config = dict(
    num_hidden_layers=8,
    hidden_size=768,
    num_attention_heads=12,
    num_key_value_heads=12,
    head_dim=64,
    intermediate_size=2048,
    vocab_size=45647,
    hidden_act='swiglu',
    norm='layernorm',
    norm_place='pre',
    norm_eps=1e-06,
    positions='rope',
    rope_theta=37500.0,
    rope_fraction=0.5,
    qk_norm=True,
    attn_scale=0.125,
    bias='all',
    tie_word_embeddings=False,
    parallel_block=True,
    init='normal',
    init_std_qkv=0.0127,
    init_std_o=0.0,
    init_std_up=0.0127,
    init_std_down=0.0,
    init_mimetic=0.5,
    optimizer='soap_variant',
    learning_rate=0.00214,
    lr_mult_o=0.755,
    beta1=0.95,
    beta2=0.99,
    lr_head=0.00383,
    warmup_steps=99,
    schedule='cos',
    final_lr_fraction=0.0,
    batch_tokens=[65536, 131072],
    max_seq_len=384,
    doc_mask=True,
    train_tokens=733700000,
    max_steps=7989,
    dataset='wikipedia_en',
)
Each number is 50 + 10 x the weight over its row's rms, rounded and kept within 0 to 99. Layers, rows and columns count from 0. The size before them is the row's rms in percent of the matrix's.

# layer 4 MLP down (transposed), 2048x768, rms 0.084, rows 1352-1376, columns 288-383
096:41 43 50 24 56 65 61 43 26 37 67 45 54 53 35 26 44 59 44 32 40 40 54 56 54 52 43 65 45 41 46 53 46 64 59 49 53 41 50 55 55 46 62 44 61 38 51 41 31 44 35 51 57 42 45 57 35 47 50 52 62 52 42 46 57 33 40 44 63 44 52 43 47 56 37 57 26 60 46 30 49 65 53 49 41 64 56 53 55 44 51 68 49 55 49 31
103:48 57 41 48 49 42 54 41 47 47 43 43 51 54 51 43 42 62 41 43 32 48 33 46 48 71 32 70 43 66 47 68 60 48 57 41 53 54 53 30 46 57 71 37 57 32 60 58 48 52 51 54 56 75 40 39 59 54 41 38 44 46 56 39 46 48 51 61 49 36 27 48 69 45 53 58 50 49 33 46 63 34 40 57 51 72 46 46 62 37 57 53 36 53 72 33
092:52 42 34 49 44 64 52 33 38 62 42 39 56 43 62 38 48 46 41 56 45 50 47 38 63 59 59 41 43 58 58 69 45 62 49 42 53 37 40 40 37 37 56 43 36 54 51 70 59 45 52 53 29 39 64 58 53 44 34 51 37 55 46 38 56 46 57 55 35 57 45 64 50 57 71 45 53 47 57 51 49 36 47 46 55 54 42 45 50 51 56 48 58 50 46 53
112:52 64 66 62 65 50 48 37 50 62 56 37 49 66 36 44 62 46 72 63 49 50 37 45 55 52 59 65 57 44 61 46 44 40 58 57 43 42 62 63 31 60 58 45 53 63 55 52 39 39 63 57 57 61 53 52 57 54 51 45 69 31 58 54 49 35 61 38 52 38 44 53 60 38 69 46 44 49 45 54 65 51 45 53 36 41 33 49 40 50 50 43 31 49 51 35
101:61 55 40 54 62 45 60 60 50 49 53 38 69 60 37 47 56 57 51 57 69 39 52 50 60 62 63 41 47 38 35 39 48 59 59 44 59 42 52 64 59 58 59 59 51 30 50 40 60 33 39 72 44 63 38 76 53 55 44 52 56 32 47 49 66 49 27 46 55 35 73 41 35 53 42 43 49 53 51 58 45 60 45 66 57 50 47 51 49 55 50 50 58 71 53 60
105:49 45 31 52 35 34 55 67 49 23 48 54 71 62 44 62 37 46 35 50 43 54 31 57 52 40 36 55 49 77 31 52 49 44 63 49 52 51 41 48 47 59 47 53 57 52 55 41 57 62 47 62 58 54 63 40 53 34 61 48 44 64 54 51 55 42 39 42 64 64 40 55 40 44 40 50 32 58 62 65 45 32 43 38 27 63 65 54 41 46 50 42 53 50 47 58
099:40 37 42 42 57 38 49 47 45 52 38 46 33 46 52 36 43 47 41 47 55 58 51 50 55 47 52 48 51 57 44 49 65 53 43 62 40 44 44 40 28 41 39 50 54 45 44 33 56 35 39 48 42 53 41 38 51 46 53 48 54 41 55 48 37 53 63 54 50 53 56 64 39 50 37 49 56 57 47 48 70 51 51 53 58 50 37 55 48 65 55 56 57 54 43 49
101:63 45 43 57 59 53 67 39 55 49 44 53 65 39 49 62 35 53 42 44 50 38 59 61 55 48 56 51 42 79 44 46 61 27 54 48 69 48 46 39 45 30 46 45 59 56 48 47 38 48 41 45 40 44 48 38 35 55 72 32 46 46 47 53 52 44 45 48 59 41 42 59 53 50 57 43 42 60 68 46 49 47 54 66 57 42 39 55 45 50 47 51 65 48 48 46
096:52 58 55 52 61 56 50 81 57 62 48 59 37 52 45 30 39 56 42 49 47 55 44 40 53 62 62 55 55 57 39 48 37 48 45 55 45 50 46 53 57 34 45 56 54 52 56 51 46 59 64 51 56 63 48 48 39 50 42 53 66 51 34 69 47 39 51 41 55 64 56 54 54 66 46 36 61 50 55 64 37 46 56 57 40 47 38 59 63 48 32 46 74 63 44 51
096:50 45 60 43 44 57 39 40 38 44 49 51 54 57 55 43 73 48 51 45 55 47 49 37 44 45 63 62 54 40 45 56 41 57 50 64 54 55 58 30 59 47 63 62 32 26 64 56 67 52 64 37 50 47 51 64 46 44 72 56 52 52 50 44 61 65 64 50 39 59 45 44 49 51 54 67 37 45 54 51 56 41 33 40 59 35 50 53 67 45 46 55 56 37 40 72
105:62 62 50 58 39 51 64 52 54 61 33 54 55 33 52 61 71 60 42 54 58 49 37 42 55 56 68 42 53 66 39 64 48 59 43 55 43 56 60 47 52 57 62 48 55 51 55 51 38 49 42 42 71 56 56 55 38 56 38 68 35 55 38 38 49 35 35 61 48 36 48 58 29 47 43 68 47 56 78 53 40 35 73 46 42 46 43 46 60 41 42 48 59 57 48 53
091:45 46 55 43 59 61 51 56 62 32 54 60 51 47 40 55 47 48 31 43 45 48 39 57 38 44 47 56 45 36 39 56 59 66 40 23 48 64 49 57 42 44 60 49 33 66 50 68 45 53 30 44 50 56 61 47 51 43 59 32 68 52 57 59 50 47 35 43 57 79 53 44 45 50 31 40 35 48 35 45 42 47 35 60 44 54 60 41 54 50 60 41 49 66 35 55
098:53 42 35 41 41 48 47 35 51 54 66 43 45 58 42 53 53 61 61 47 57 58 69 37 52 58 35 54 66 56 54 38 77 46 33 52 67 57 59 58 67 47 53 64 34 50 51 48 42 53 45 73 58 45 44 52 57 58 58 46 59 52 46 50 45 53 65 47 49 43 42 38 55 59 48 64 57 58 68 61 52 40 35 60 58 31 49 43 49 60 66 57 68 60 51 50
097:42 47 41 56 52 63 56 45 58 48 54 49 47 45 54 40 56 43 40 55 42 45 47 46 43 48 46 64 56 60 50 55 50 54 48 49 55 63 47 50 21 46 53 44 55 41 57 44 44 43 61 40 48 56 65 70 52 56 63 35 50 37 32 61 42 63 49 51 51 50 41 49 64 30 43 55 53 49 63 65 50 55 50 42 54 53 56 52 60 47 60 34 47 49 59 23
100:56 56 62 46 47 38 49 43 22 50 57 54 38 48 27 49 64 53 68 56 58 52 47 45 47 65 69 47 41 36 53 50 56 34 41 59 57 68 46 53 59 60 59 46 60 45 54 62 65 38 52 52 60 50 36 64 48 50 54 54 54 49 70 45 51 43 39 51 46 37 48 39 53 52 43 32 62 46 43 58 42 47 47 69 30 38 55 53 40 36 52 52 74 61 32 59
103:42 61 50 40 55 71 60 53 56 53 44 39 26 44 59 51 48 64 35 51 58 49 41 47 37 50 48 50 47 55 33 55 58 45 43 54 48 53 41 46 54 63 59 68 51 53 43 33 61 50 44 37 41 30 32 51 48 40 31 47 50 43 61 55 53 56 56 74 46 54 59 41 45 37 64 57 46 38 46 51 41 73 60 56 54 55 53 53 40 39 41 34 28 66 37 46
107:51 48 57 37 29 44 60 47 64 59 55 67 53 50 35 62 37 71 46 33 45 74 39 44 56 50 34 62 35 46 67 58 55 69 50 55 40 61 39 48 46 55 51 57 53 62 50 46 47 58 30 46 56 54 58 67 52 65 46 48 45 56 56 30 52 57 47 53 78 34 62 54 53 56 45 57 43 57 48 45 37 38 56 36 43 65 56 54 44 46 34 53 55 53 44 49
099:57 51 44 40 43 48 45 51 50 45 47 64 56 50 56 43 54 50 63 59 52 71 31 38 46 46 26 74 53 40 40 50 58 57 56 55 27 44 41 53 44 50 35 37 49 36 49 37 53 67 40 51 36 57 48 50 46 39 66 53 53 59 45 46 45 66 46 45 50 37 57 54 76 50 49 58 29 42 58 47 49 41 74 34 50 41 48 32 70 46 51 39 39 48 43 54
104:58 55 40 30 48 53 40 54 64 54 43 66 50 38 50 65 73 72 38 70 53 44 52 37 40 43 32 47 56 38 54 47 64 33 56 52 55 48 71 59 34 56 58 47 41 57 42 50 52 50 36 63 66 69 46 57 43 53 48 33 64 60 55 63 36 48 46 38 40 45 62 47 36 52 46 45 62 44 51 55 59 49 61 54 29 52 57 50 58 49 60 41 55 49 53 65
104:47 58 69 67 41 66 38 60 51 55 64 71 49 54 53 50 41 48 65 67 32 55 70 68 50 52 37 50 40 47 40 35 46 47 36 53 50 62 47 57 68 57 48 43 54 56 42 51 46 50 46 57 54 51 50 63 67 54 48 61 58 34 43 61 39 57 32 55 47 34 68 47 50 33 69 57 51 47 27 43 47 45 45 41 39 50 62 53 67 52 48 56 44 44 65 42
094:47 43 54 40 56 57 56 51 44 34 61 38 39 52 37 58 41 49 49 53 52 51 48 63 50 55 46 43 61 30 47 50 72 51 60 50 63 42 53 44 59 36 36 37 59 55 65 43 59 54 55 45 33 51 54 48 48 47 42 56 53 68 49 50 51 43 54 40 53 56 47 45 41 31 47 55 54 72 40 51 48 65 44 58 50 64 46 39 49 53 46 76 50 42 51 72
098:56 41 60 39 45 46 53 62 40 68 44 40 51 57 57 37 53 44 65 39 51 55 61 53 42 56 53 46 35 66 43 60 43 55 66 46 45 48 51 37 61 63 50 54 57 48 49 40 49 45 51 60 50 48 44 32 52 46 55 45 48 42 50 38 49 44 79 53 65 42 51 56 46 45 57 40 36 47 57 32 53 48 57 48 31 54 31 38 48 56 65 56 37 60 43 49
095:68 55 49 51 51 53 30 51 49 50 46 70 42 60 73 55 42 54 73 42 44 50 39 55 40 50 47 53 72 59 56 39 60 58 35 58 42 65 46 55 63 40 54 41 45 64 50 40 47 63 53 45 57 47 33 51 53 37 37 35 51 37 46 49 43 49 50 58 48 38 61 43 38 44 62 48 43 52 57 52 39 60 40 60 53 58 58 40 49 56 36 53 44 44 49 43
096:42 63 50 65 52 46 45 79 53 45 49 70 45 46 51 56 48 53 55 33 20 38 59 68 49 40 43 49 60 41 64 56 44 54 50 26 62 39 51 45 41 51 52 54 45 58 41 47 55 50 49 47 21 52 42 64 48 37 57 50 53 45 52 61 40 51 38 54 46 34 52 54 43 50 48 54 41 54 41 47 61 48 63 42 52 60 52 41 51 56 51 54 58 60 36 45
095:50 40 44 58 59 54 37 49 77 61 33 66 54 52 45 32 51 50 59 60 46 60 50 43 38 42 55 44 48 56 42 56 60 51 53 47 49 53 56 41 56 59 40 66 40 51 40 40 65 54 62 44 51 48 43 80 52 48 38 46 68 62 50 58 59 53 39 59 51 53 56 46 42 38 59 75 41 39 60 33 55 44 58 49 58 43 51 52 52 52 46 51 72 52 59 49
# layer 4 MLP gate, 2048x768, rms 0.0825, rows 1353-1376, columns 288-383
098:59 47 41 38 46 61 40 42 48 60 45 51 63 31 48 52 67 45 63 44 57 32 26 43 32 49 55 44 27 51 54 39 39 57 42 57 55 61 63 51 55 35 39 53 54 53 56 35 69 59 50 40 41 58 72 41 42 57 52 56 61 71 38 56 49 34 49 52 39 62 50 57 73 43 52 43 51 39 46 42 20 50 40 74 52 46 44 72 41 48 45 64 53 53 54 46
088:58 41 45 45 57 43 58 28 57 50 31 46 66 61 49 51 47 45 33 51 48 50 56 29 49 52 48 55 45 62 36 49 39 39 50 41 63 65 53 64 46 53 40 50 36 30 47 50 63 44 51 35 42 55 55 63 56 51 62 38 66 37 51 65 72 45 51 38 30 76 52 52 54 40 53 54 51 33 42 60 52 46 51 41 54 63 20 64 32 63 48 59 34 66 35 49
111:53 49 49 62 34 41 60 40 39 49 34 49 65 44 51 63 55 32 43 51 61 50 66 45 60 44 40 43 44 39 47 53 36 56 42 57 48 54 54 45 38 48 59 63 40 29 41 36 39 48 20 56 50 22 38 47 35 48 63 57 43 34 49 56 64 48 55 55 55 36 65 39 58 67 66 60 54 41 49 46 57 53 43 67 54 47 57 65 50 35 61 37 33 46 49 35
100:43 64 40 51 68 39 38 66 54 50 62 50 47 53 37 46 41 45 45 49 58 55 18 48 41 33 49 59 40 57 47 65 45 55 52 46 69 43 36 44 33 54 52 49 38 49 34 63 46 50 49 66 40 43 36 42 59 73 30 64 56 35 52 56 63 56 48 45 58 46 40 37 59 46 29 47 37 41 57 38 55 60 54 60 46 59 34 66 38 56 52 48 54 62 58 72
105:54 44 41 51 51 49 59 66 54 66 55 54 35 56 41 49 45 61 21 59 51 50 30 35 53 57 39 47 54 58 61 63 45 57 54 44 61 76 66 50 57 38 44 43 54 47 54 42 73 46 47 37 60 44 47 49 45 47 49 43 38 38 45 55 54 20 23 54 53 65 48 39 43 44 52 68 42 63 37 55 70 39 44 61 37 69 32 44 57 35 56 55 59 39 42 38
094:36 36 48 63 63 55 43 75 37 66 56 37 50 55 56 43 51 52 51 56 47 35 54 56 44 39 48 56 42 66 52 40 42 52 56 39 42 44 48 59 56 41 68 56 88 55 38 61 47 49 48 39 62 44 43 49 52 59 40 32 44 34 43 55 57 56 41 46 58 59 45 12 58 55 54 51 62 46 48 36 48 55 53 49 47 43 61 63 48 31 39 65 37 54 40 59
101:61 45 50 47 50 61 48 40 48 60 62 59 51 48 49 40 50 60 50 38 48 51 54 31 50 48 40 31 57 14 42 60 46 47 62 41 44 55 64 52 48 46 50 53 53 41 55 57 52 39 53 44 34 55 46 65 58 44 41 39 55 58 44 33 60 36 47 68 48 59 50 36 52 54 40 32 45 65 51 48 43 65 64 63 45 52 48 65 40 52 56 51 41 54 54 57
097:45 59 45 41 45 35 37 59 42 53 45 36 46 39 56 38 56 52 43 46 54 24 58 44 62 43 52 38 44 39 48 44 63 42 49 54 66 43 45 40 56 55 48 56 44 45 32 50 58 50 53 23 53 46 49 61 37 64 53 55 56 43 72 76 47 52 50 55 51 48 60 44 47 64 39 62 34 50 56 46 50 49 32 66 58 53 55 40 49 54 35 55 67 48 46 59
100:68 54 62 62 48 48 38 57 54 60 56 51 39 36 50 61 53 50 51 52 56 56 44 68 62 25 58 47 49 34 58 60 58 31 62 43 49 59 45 44 56 64 45 49 50 51 36 50 44 38 56 52 35 56 43 70 44 49 48 63 56 47 50 35 60 43 68 56 35 54 37 51 67 44 41 64 65 62 40 51 50 53 34 37 62 49 42 30 67 47 37 48 61 30 57 68
107:39 52 49 41 55 65 62 59 47 32 37 53 63 43 42 53 54 48 57 63 44 42 52 60 44 51 54 40 37 55 59 43 37 61 45 48 51 55 46 51 59 55 60 67 58 55 39 56 52 62 57 51 31 40 54 55 52 45 68 57 53 42 47 68 62 41 44 53 48 63 55 35 54 43 71 63 51 49 48 52 62 42 47 54 61 60 51 49 58 49 28 31 44 47 41 49
096:62 51 60 51 53 47 38 49 66 58 20 46 54 55 49 43 42 48 43 43 58 45 40 47 65 56 51 49 61 51 27 39 37 45 57 48 49 40 37 56 59 44 31 46 57 49 47 37 37 49 60 62 55 39 42 43 44 43 56 40 40 38 42 49 43 54 37 47 68 34 64 47 62 55 49 37 48 31 41 47 59 48 55 60 42 30 57 39 54 48 67 45 42 54 47 43
093:52 55 42 56 47 51 36 53 41 39 53 51 46 64 48 60 60 56 45 47 60 49 45 52 57 42 52 33 55 72 50 42 45 54 47 40 63 43 57 64 64 52 57 47 63 52 33 50 47 62 56 48 45 24 54 47 45 52 58 64 52 55 35 41 51 39 56 62 49 57 45 43 45 57 60 36 43 45 52 41 54 50 51 52 66 36 46 38 48 60 79 49 55 36 56 57
095:59 66 45 57 53 43 39 43 48 55 73 48 28 65 73 49 50 39 51 43 68 50 59 35 54 49 33 39 31 37 41 38 64 51 57 62 38 27 53 41 43 48 55 61 53 64 69 57 45 47 45 73 46 55 47 42 43 60 41 45 54 65 54 49 59 58 45 53 45 24 37 56 44 22 38 55 47 52 46 53 48 58 60 43 51 60 50 59 43 67 58 34 50 46 52 57
099:48 54 57 28 59 67 59 59 56 35 61 59 66 38 53 38 39 46 52 54 52 49 46 53 54 58 55 52 44 65 42 40 54 45 32 54 51 64 59 54 41 56 47 68 46 44 26 56 61 52 57 48 56 42 53 49 51 34 63 43 49 42 37 55 39 54 42 34 54 30 49 59 52 53 44 63 54 35 69 44 65 29 63 39 50 61 44 47 45 35 53 44 56 35 38 48
105:65 54 55 54 55 68 45 55 36 57 45 60 42 68 37 50 66 48 56 52 65 52 56 49 42 51 48 42 46 62 60 58 62 33 46 43 46 56 55 55 49 42 43 51 54 45 57 53 50 39 40 48 45 45 42 62 45 43 59 51 53 62 57 66 47 48 39 51 62 72 54 42 57 49 47 50 25 44 37 51 43 47 51 58 48 67 57 53 47 47 49 42 53 54 42 66
112:55 45 73 48 38 48 60 34 48 63 57 52 45 44 33 37 64 52 39 39 35 43 49 58 39 55 49 53 68 35 50 48 59 46 49 55 32 48 42 44 59 26 54 47 54 37 39 34 54 47 58 43 48 52 43 53 41 46 69 48 51 41 53 44 57 49 53 60 68 57 53 34 54 58 36 40 53 31 51 38 41 52 48 46 61 53 43 66 63 46 40 39 36 62 44 51
113:33 38 37 68 34 63 56 51 74 55 43 46 44 50 58 37 55 46 70 53 55 44 57 41 51 49 67 45 33 48 58 36 65 50 51 29 49 41 44 43 38 66 47 43 41 44 39 67 45 71 45 43 33 44 51 44 38 36 59 51 49 53 45 55 70 50 47 45 64 51 62 59 42 46 40 52 58 63 39 44 72 52 61 57 46 55 40 55 64 39 52 55 34 52 46 42
104:61 53 33 28 52 66 41 66 64 52 42 42 44 46 51 44 66 57 60 55 42 36 50 38 58 57 59 56 44 53 34 54 42 54 37 54 39 45 52 41 58 62 65 49 39 48 60 62 43 49 57 51 53 49 46 48 49 60 36 42 50 50 46 49 43 43 48 50 57 46 43 39 47 61 52 41 62 56 64 50 40 48 22 53 62 45 23 50 45 50 48 56 34 58 56 54
095:57 49 49 48 52 58 43 56 52 44 44 70 58 50 47 53 47 47 61 36 49 65 46 56 33 44 62 64 42 54 63 18 59 51 57 50 26 36 38 35 34 72 58 30 44 45 75 62 59 47 59 51 53 57 51 56 50 53 46 40 58 59 48 35 56 45 44 55 47 48 53 49 48 66 45 55 33 50 77 51 43 68 50 46 42 35 41 45 49 44 69 65 41 43 59 53
091:37 60 56 54 52 35 47 54 36 50 66 29 63 54 53 49 44 42 33 30 28 48 66 41 46 62 42 47 44 41 39 38 55 41 59 47 54 45 50 57 57 32 60 53 45 41 46 47 46 60 48 42 39 77 32 61 44 46 51 67 48 52 42 56 41 37 63 55 41 41 57 46 62 47 63 54 43 66 59 56 46 38 64 62 51 60 45 37 56 56 55 58 69 50 55 55
090:47 43 43 51 40 54 41 48 43 47 59 49 55 55 49 54 55 31 43 67 47 57 64 70 40 54 51 37 59 41 57 52 56 48 57 62 50 54 69 46 60 42 65 48 44 48 61 48 34 54 66 42 45 61 52 51 42 35 54 47 42 65 45 50 75 61 49 53 52 57 51 45 56 62 47 51 26 47 56 56 30 65 42 49 46 55 43 65 52 48 48 57 50 39 60 48
103:51 36 56 43 55 48 52 69 66 48 50 47 58 42 53 53 53 58 52 34 34 55 70 46 55 57 71 72 56 59 50 44 50 37 57 46 48 43 55 47 65 49 53 43 42 33 50 39 43 70 46 32 43 48 61 61 44 58 60 60 67 49 48 44 53 58 53 61 48 54 25 55 55 40 43 42 57 60 54 34 41 56 55 46 35 50 49 57 57 42 50 55 32 57 59 57
097:57 56 50 56 45 38 58 36 48 41 40 55 51 35 43 53 54 51 54 52 22 57 69 52 59 57 53 30 33 60 60 46 48 47 59 59 65 61 52 48 60 48 32 48 50 59 40 66 54 51 69 39 51 57 62 54 64 46 35 57 49 56 44 52 45 27 60 45 67 61 66 49 68 55 48 33 61 59 39 40 61 61 49 55 67 57 67 45 43 36 40 52 55 64 30 44
091:47 55 46 34 57 67 16 50 59 58 43 47 50 53 66 62 48 45 53 66 49 40 63 41 46 49 59 41 57 40 54 60 47 48 49 48 47 40 48 52 59 37 47 46 64 56 43 44 53 29 49 57 40 45 50 49 58 60 40 56 63 33 54 77 37 46 48 49 45 35 51 51 50 53 53 46 52 56 37 46 46 60 50 48 52 53 51 49 38 48 63 45 69 35 47 49
# layer 4 MLP up, 2048x768, rms 0.0859, rows 1353-1376, columns 288-383
098:60 65 42 32 59 58 37 41 45 57 56 45 46 64 37 51 41 56 53 51 51 63 43 49 39 61 50 48 49 46 61 35 54 54 64 48 46 54 54 55 75 67 53 25 35 40 50 64 33 58 48 59 39 65 54 55 50 55 50 66 53 50 44 29 55 39 53 59 59 48 44 34 49 54 52 43 50 63 49 49 53 30 47 37 51 45 43 65 41 45 52 44 40 36 58 43
086:49 37 79 46 59 59 44 57 65 55 64 57 61 47 50 44 30 29 49 45 54 47 39 60 57 57 32 46 44 53 58 49 54 71 66 41 38 40 36 34 36 46 52 42 60 56 44 50 50 41 35 40 30 54 33 44 44 65 49 50 42 70 41 45 53 56 30 54 55 46 47 63 60 52 46 34 37 64 39 51 60 33 56 54 39 48 76 70 52 55 46 53 49 33 51 64
106:66 52 46 65 42 45 58 70 45 32 44 61 53 52 61 55 56 51 63 52 66 52 64 58 64 52 55 49 38 48 50 71 41 49 38 64 55 50 47 35 45 61 42 36 49 29 52 43 43 48 54 39 68 64 51 54 55 41 51 47 55 22 51 38 48 36 58 38 44 41 51 56 41 56 55 66 44 44 38 40 48 48 45 77 58 47 50 58 47 48 67 41 39 48 47 23
101:33 48 39 78 61 61 51 44 58 39 59 47 49 68 36 30 45 46 52 45 38 48 55 36 49 53 42 61 51 62 49 54 52 43 44 58 37 33 37 37 46 35 49 35 61 48 42 62 49 51 59 50 35 59 43 52 68 45 42 37 52 55 40 54 44 58 31 58 41 53 46 43 38 43 51 66 41 33 55 54 36 50 32 54 45 60 37 39 51 49 51 50 39 54 47 55
108:44 51 38 48 74 41 45 27 72 41 55 53 62 61 56 72 49 52 39 60 43 52 46 62 58 48 44 43 59 76 62 59 52 60 51 30 57 56 56 42 55 50 43 40 58 54 64 42 52 42 61 50 61 45 68 55 41 45 68 48 46 63 36 55 32 37 63 58 38 58 37 56 25 54 44 48 29 46 38 62 56 56 48 38 46 47 58 42 44 60 36 59 43 61 51 54
097:55 56 43 51 50 56 38 53 51 29 71 44 42 52 42 48 37 43 48 56 58 52 32 40 46 60 59 48 52 49 45 48 41 56 35 49 35 23 45 39 59 33 60 63 34 50 60 50 44 38 57 33 58 48 55 47 46 45 64 61 37 62 34 41 45 58 46 60 59 63 68 55 60 42 50 50 55 70 59 53 43 37 59 37 57 59 46 55 51 50 30 43 39 56 44 71
098:43 42 42 46 19 77 53 34 54 61 53 41 43 42 42 56 56 58 45 28 36 48 59 46 49 38 37 40 49 40 27 50 54 48 45 50 42 53 52 47 45 37 52 59 44 52 39 42 52 40 52 42 42 53 68 45 26 48 67 61 53 42 41 33 49 52 53 52 46 36 64 36 57 50 43 33 60 54 49 61 50 66 41 69 32 50 52 72 61 67 59 60 40 60 48 47
097:41 42 44 56 56 60 56 31 61 46 59 52 50 42 62 44 44 65 37 47 69 40 50 45 36 60 63 43 45 40 45 61 52 69 52 29 50 46 40 61 56 50 59 50 76 60 35 41 55 54 49 43 54 48 33 49 51 77 44 57 46 49 51 50 48 67 48 55 53 40 35 50 54 48 52 61 66 55 52 34 39 39 54 43 50 49 46 52 54 61 61 39 36 61 60 38
094:51 57 46 77 55 79 69 57 41 43 45 57 51 36 61 46 67 45 64 72 58 48 36 46 55 47 52 55 45 67 48 43 50 46 54 47 52 53 53 53 49 32 33 53 43 60 65 40 38 53 45 33 36 41 60 46 32 53 46 63 58 51 40 58 63 41 37 78 41 43 53 61 54 50 52 36 28 58 52 36 51 64 41 60 53 66 77 47 61 55 55 37 51 35 59 63
107:43 53 44 46 59 45 57 41 45 58 47 57 52 46 43 41 50 45 56 62 60 50 51 39 35 53 39 59 50 50 52 40 58 54 42 70 34 60 37 48 41 59 58 50 40 54 47 59 57 56 53 35 50 45 45 46 41 51 56 55 63 57 46 52 45 50 54 40 34 52 45 46 43 35 45 45 56 50 78 47 42 48 79 71 44 52 43 43 52 80 46 58 61 52 61 45
090:50 26 31 55 48 42 57 43 54 57 54 33 58 49 57 48 35 59 51 52 47 31 50 37 29 47 46 55 44 58 56 67 43 55 54 51 84 60 49 65 54 40 46 45 57 62 41 50 56 57 67 67 43 37 48 48 65 36 53 44 51 39 46 53 60 34 43 52 57 56 54 53 50 45 62 45 42 29 48 42 49 41 52 66 51 53 52 42 47 51 54 38 46 49 38 40
093:58 52 45 48 56 41 42 50 43 28 58 55 49 59 31 52 51 50 38 46 49 60 55 47 58 51 40 49 56 52 32 44 46 39 44 31 48 65 50 58 47 54 54 41 63 61 58 41 67 60 55 65 59 55 39 44 42 58 42 46 58 53 54 50 63 62 38 49 51 40 52 40 40 45 51 55 47 69 56 38 76 55 56 60 51 38 57 43 48 53 54 63 48 68 63 34
100:57 50 59 51 47 68 54 52 54 60 58 33 53 60 65 29 66 47 41 37 61 38 61 56 46 59 43 67 42 67 53 25 65 58 58 42 56 42 56 49 41 56 52 71 30 58 45 44 54 57 53 51 60 46 46 47 31 49 50 48 48 55 62 44 60 45 20 52 48 43 60 48 47 55 46 42 43 39 56 55 40 81 66 27 49 32 62 61 57 60 59 46 48 70 62 61
100:53 48 50 47 52 35 60 52 52 48 56 49 55 58 37 44 55 61 59 65 37 50 57 47 56 50 62 66 50 39 54 63 71 38 47 46 38 44 59 47 53 59 43 47 54 74 40 57 49 55 60 78 45 41 50 48 63 74 47 43 28 53 49 55 55 57 52 31 57 39 50 43 51 53 78 42 48 55 52 53 68 52 45 64 45 48 55 51 43 36 47 51 49 56 51 73
095:53 42 56 53 46 56 65 35 37 53 46 59 45 65 51 60 56 54 59 48 56 65 65 52 39 45 43 52 47 51 29 50 61 56 35 46 32 75 55 51 44 49 64 51 45 36 47 43 65 45 44 57 68 45 36 46 36 26 57 58 57 61 47 58 45 63 54 51 50 59 43 59 40 52 63 54 40 49 38 34 33 45 43 67 63 58 50 51 67 47 72 39 46 30 61 46
112:50 60 55 50 52 45 48 63 57 37 57 39 48 49 51 51 47 44 52 54 65 48 49 60 33 49 60 52 59 60 43 49 48 43 48 65 70 51 50 61 49 50 62 42 41 40 36 58 59 43 66 46 42 47 67 46 52 50 59 58 47 59 45 38 50 34 67 48 57 55 30 54 46 54 34 42 47 68 53 67 26 42 51 64 28 28 57 26 76 34 60 46 52 45 53 44
108:62 45 46 51 40 46 37 45 48 40 47 60 42 45 38 43 38 34 41 55 57 57 60 61 66 49 53 58 57 54 55 57 57 34 60 57 63 31 37 33 58 41 52 35 37 46 33 44 53 57 49 45 45 46 61 60 72 40 51 60 44 38 46 56 52 48 54 39 36 56 47 49 44 44 29 36 30 74 52 41 35 48 54 43 63 32 36 52 47 56 66 61 48 36 54 47
103:40 63 37 47 47 45 33 63 51 46 56 45 43 45 54 55 48 35 40 63 70 39 67 49 45 44 44 36 53 58 33 50 40 51 56 42 71 47 47 55 64 36 64 58 44 45 44 49 38 37 64 50 65 49 38 49 54 50 51 37 45 33 67 51 33 53 48 44 39 47 47 53 46 58 42 48 53 45 57 40 65 46 51 32 48 45 42 45 42 54 53 51 59 54 44 41
096:51 54 42 72 37 65 54 49 55 46 30 34 48 49 54 54 37 46 53 57 55 33 45 59 51 52 53 44 40 44 45 51 69 40 55 35 53 52 73 28 57 61 57 54 43 59 33 50 58 50 50 47 53 51 58 50 57 51 38 46 59 44 51 38 57 73 46 66 45 54 52 57 62 52 42 30 56 38 40 62 63 61 50 50 36 55 48 52 57 46 33 59 60 58 39 71
089:55 46 35 51 44 37 42 42 49 26 43 43 60 42 56 48 43 31 36 50 56 42 50 23 65 66 50 50 57 39 52 41 66 51 50 26 34 51 38 57 61 53 39 51 43 43 59 54 40 51 44 38 42 61 39 59 49 42 52 69 43 68 40 58 39 60 42 61 39 56 74 47 61 51 55 39 53 59 60 53 45 43 57 61 41 49 39 57 55 61 55 53 57 54 58 44
093:46 45 52 48 47 52 50 64 37 43 44 49 64 58 41 60 39 65 40 62 38 29 49 51 63 51 50 58 61 59 56 66 39 53 57 47 49 53 68 47 58 55 38 48 31 37 63 38 56 46 48 57 56 53 61 49 52 51 48 53 44 66 52 62 51 57 52 64 64 60 53 48 64 42 67 26 40 56 47 49 60 45 62 63 57 48 72 49 58 55 41 51 60 46 47 55
101:55 45 51 39 33 47 53 35 60 17 43 56 56 48 38 37 49 44 42 54 51 39 62 31 36 43 58 47 41 57 37 45 44 55 59 51 61 42 48 42 49 60 45 47 40 47 58 55 63 42 37 57 54 54 42 60 50 50 43 48 42 34 58 62 56 35 54 37 58 50 62 67 56 42 56 47 55 33 47 50 64 48 57 61 53 36 68 45 45 56 47 47 40 57 38 49
106:30 73 57 62 56 60 47 68 42 52 51 47 41 40 39 50 44 48 43 40 40 39 51 47 58 55 63 64 50 44 59 50 42 60 50 18 36 50 41 67 63 52 61 50 56 58 42 53 59 52 48 40 47 51 49 56 55 55 43 44 56 54 57 50 52 55 62 46 43 52 56 46 45 56 49 59 29 45 39 47 42 52 49 64 49 27 60 63 54 59 69 57 66 66 59 48
092:61 41 59 56 36 49 41 51 49 43 53 51 63 47 58 55 57 58 59 58 63 58 38 43 47 40 41 56 27 49 46 48 57 48 52 63 51 52 38 48 54 45 52 48 57 80 55 40 70 49 66 53 56 44 57 52 45 50 68 44 55 53 65 56 60 69 41 45 33 50 55 63 61 42 55 62 65 48 45 43 49 36 45 41 46 62 50 53 46 54 31 46 43 41 43 44